Weights of a small transformer language model: local attention windows.
Each number is 500 + 50 x the weight over its row's rms, rounded and kept within 0 to 999. Layers, rows and columns count from 0. Numbers have three digits each. The size before them is the row's rms in percent of the matrix's.

# layer 17 MLP up, 512x128, rms 0.185, rows 319-329, columns 0-127
127:479498540443493524580552456437505384573566552475459519539465509541446472515511521469536508558409531571468495580449528562364557505498480479503521544471470381531515521496555408494484442421511540443454478496504451574519552477372534500533496471489504534496534400651455526596469388441552513473489532526548540413445539501511521530487547504531469451428505509567451453501561568514530575472491
047:446531602447466546500570467515534525632514462379540482477453528527551496455492524513504482500513538527599506475505550456434531526566481484457500507405489489583449587480523458533499489502395531486414484431471546347549501491465403513544435358414487537492527397487498481544579455465506442484482497457572461514432499498501513484447581557532517503416449517443491465517497464443504543429432
113:492515511460496478527510520494426491569457447534520498467476508517564412563492536461480535545505561546513500536490429474550467540569521472488396506461504467487426502408450569497489438537386539422407436430451554530583390516507461508489414522552533522478531489503532443627521511485521484547453524510505548474585497398519450509438439531584534393505460593475441521484502422357539484457585
105:484433558438443532500528479500438517481452562493543526537508617526568546492480481506468528457568571532438458388541592476571494505418610537511484447549519448441471453397448525498562423431471540490524472466462546516495450428461450511493486511485517551489584447594471468550508431443533460453518365590444544505537508586533542512602536465611472495436486575557469464501494464554466545494465
043:491452585394537535466563459538446472551501575412551494435487521459550448582529521489581515544493522512524522407487503550451480403527510491423473521473459482520429548449515505589464467497481557469425489440411493476520472433460427466548574468416584501509557491502482546516506444486490491573411504491578515560488519498412533486422566522522508432414357565499572413527549491426577535460477
135:529493620511423566511504466491516445537622524547496548418445500474491505517586602455612498564467488586523592440505536443521515391449438484356545534504480516489530438457489487497498479537482506517444471500411468471495498434488431494551479398482494493374517475494432470411557462457482438496557498503516470457504483509453594481443495497495532489336486531494528508492495400485519465497528
122:434498642488411521535534459478430471476496553434508518458333598520542521569495452470535544497537565493478482436583575476441555457497566512516457485513374425515492492438513563516532504555519463509415467516404528494515514519467427495456549521370494595451560532606529534478528442507479528529511484500595562448511589477498475428544555501514435472518499539463512491501525417517547489556506
042:468484549506499539540548437469577496529516571425539544477513600451559402494573452502437514566480522509452598457461569549420590499544461424438418454432466475529431541429499428475505500433475502526495465406467536424517470473436489470529540411460550534459500503493478505480588439508489396521518442517596500552497499453454533537506540531560594381482419493435533495516503437470587578478452
121:531453573467501510555466502512566548446565512517468667464437441588553429515578522495508491553511548632460499476477536477552488508486545444430447558514497519564385459554559564504469511541475502400392484522503523497494536445485399485558519499420494438476533517472490548485530525502458504490453467497589492449565485533452522567519591547502461444505448530516479512518560425498662548517578
102:495454487499396516502525479529517571555490490454592535393451491473472429522478623465580556486456567467571585469566429527447453534394509475479558425500462469463453601358560431466464492488505475490507497416488498548553468521434454560570550554563455539499492453548503521554560476470495446550517485441504484468531505423392555497493424575583530513500549526520550429516448524545500459544560
046:427453543458505586508497501466541456560535590438592539441507518457495465547567524541539544547529536434561495446430491544429562472488556467443479440493484465505476530403488494494486510513464520433466425407482545448547445449453508446561478413485540498406576521529503432536544428447465408542483512472605467544441565454417532598429538526593534413473458533445573489463544475525577561439500
# layer 17 MLP down (transposed), 512x128, rms 0.169, rows 319-329, columns 0-127
123:516560501497522410537461549415506483506511527515476458506475541469540562534567585490622500536476576426533491508541448555489558595544499499543441524484521562437447459423512542466555569521455546535434503553324491486449562494484579474579473542453483520508440562557462540436517425454547581472473456484495467516510508471488498557486508476534537522544434663611499561508468544458506520564418
037:510449552482515494502526535488482529529512430528483556648520492529484445523489427582496550530578458456414569525446410500440501490402635512423600531538528494445488569482577582483448476482481547490542467490561549494528501577501571510461584485453522522545505502487530478502508591450471499565470496541475536598515585560451441503548515472432412360522532520575476478515433561469439523427505
116:573462485511518557489584515482454527493513402564470574461445518501507498544559515553586492453468472466567505548504440477427473535473607509432563472504469433527569508542421541573510534525450552545573492389458525425548514450564451491433531563478501502586516536478577573517466510540405409346523421497438486510518554465496440546478529517498486502492485441544505474563497611454531597421536
111:549500558458498532531448528536473435528442512453559598508539452518556422570509621556554536476407578469522490445489500446440424519477494474519536427476510493456421470616492474489445451575510490398391502530517474520482531516553534497430518464429416466477475565455504389495561546397496456521485597455500568519500473499590555458446570541432500532440505533498503419495538533540447489515609
037:433503493579506490471543511510567448541479454480580539500466544434546535533345418476485501382398487471412497581495570476492447507416494561596587493485550436420464442620513472455517478515523473566507449441420471500522501508460443550480575582512437534490531519483515529476462540564558574548437481571494488469471444479543470462477463536445464437526502508605486483458563558571494471418515
150:560537583492436507474531490566512522478481442544424498491577481458452492457470490455583454526440501563498535504528471576556467533436539553519570595521488475503437469479506558454467453495460507514490537567541473396523455536587441439461510409534576548413456475468399544445473482482485495508520555525531543362437442508546490420562477444454552569420445478445635434558428465460498581495463
121:420569469409444551529472441469478426581484510491504483467429488441496479421503485547408388580515485525510589510552527525469537537493460504520436493481528412550620504513454510594522529491534442485535495542458505462474529483486507545562440508518524539455575373525372496482401514532403433415559424470527498471595479482590547494480480484540443434463548562503516521494465456485469525403436
031:495511551517494528516538517514470445602490485537538415522478489533473530562539421481481491562498495610527554504368657477421531587507549438528502500496482521542539470533466381534467510420489504365501400486533528420550497513579592519579600501524532558512473458600457512477515524510488500491472439550520506490441548538583553480535514572489571570401451523468539517458541474474536466453511
119:488393453521496476460499579578504579466455458519410534515553546451502504445429418421502536470483488442484501521509391490607537529563462398416545512456534543461510445533525491493516583514472441495571467531454538490520603501517489556480488513437603454561456457562506440501560539569565514497433462442400511521466406418566559458549525488509567493557593484534495455495547424572529465565518
108:551505455546497457488474487511549534554480528498462450526418507482449444497573559582408515490435541436553508515417533487579501516404554526489485451536487525493476371509458565489505483502539379468496643523527542469506471492475476548497507539595440563551493557450566482430508459542433401509505485495525461505444467507460485467529466510372512536461548480483502476391551632583520473538626
036:436554435512487474464509430487522536548453436502450555507563512464545545560558430550468507584498553452498481576446533428542538621481474559519433511581563520454478608543454463531482488505447481587541479457575591400503515467501431476461458513501397525580420515492482513466509532477541617452519463531492589550529450438484434426585432501510470527484502520552518532600526456535536382525469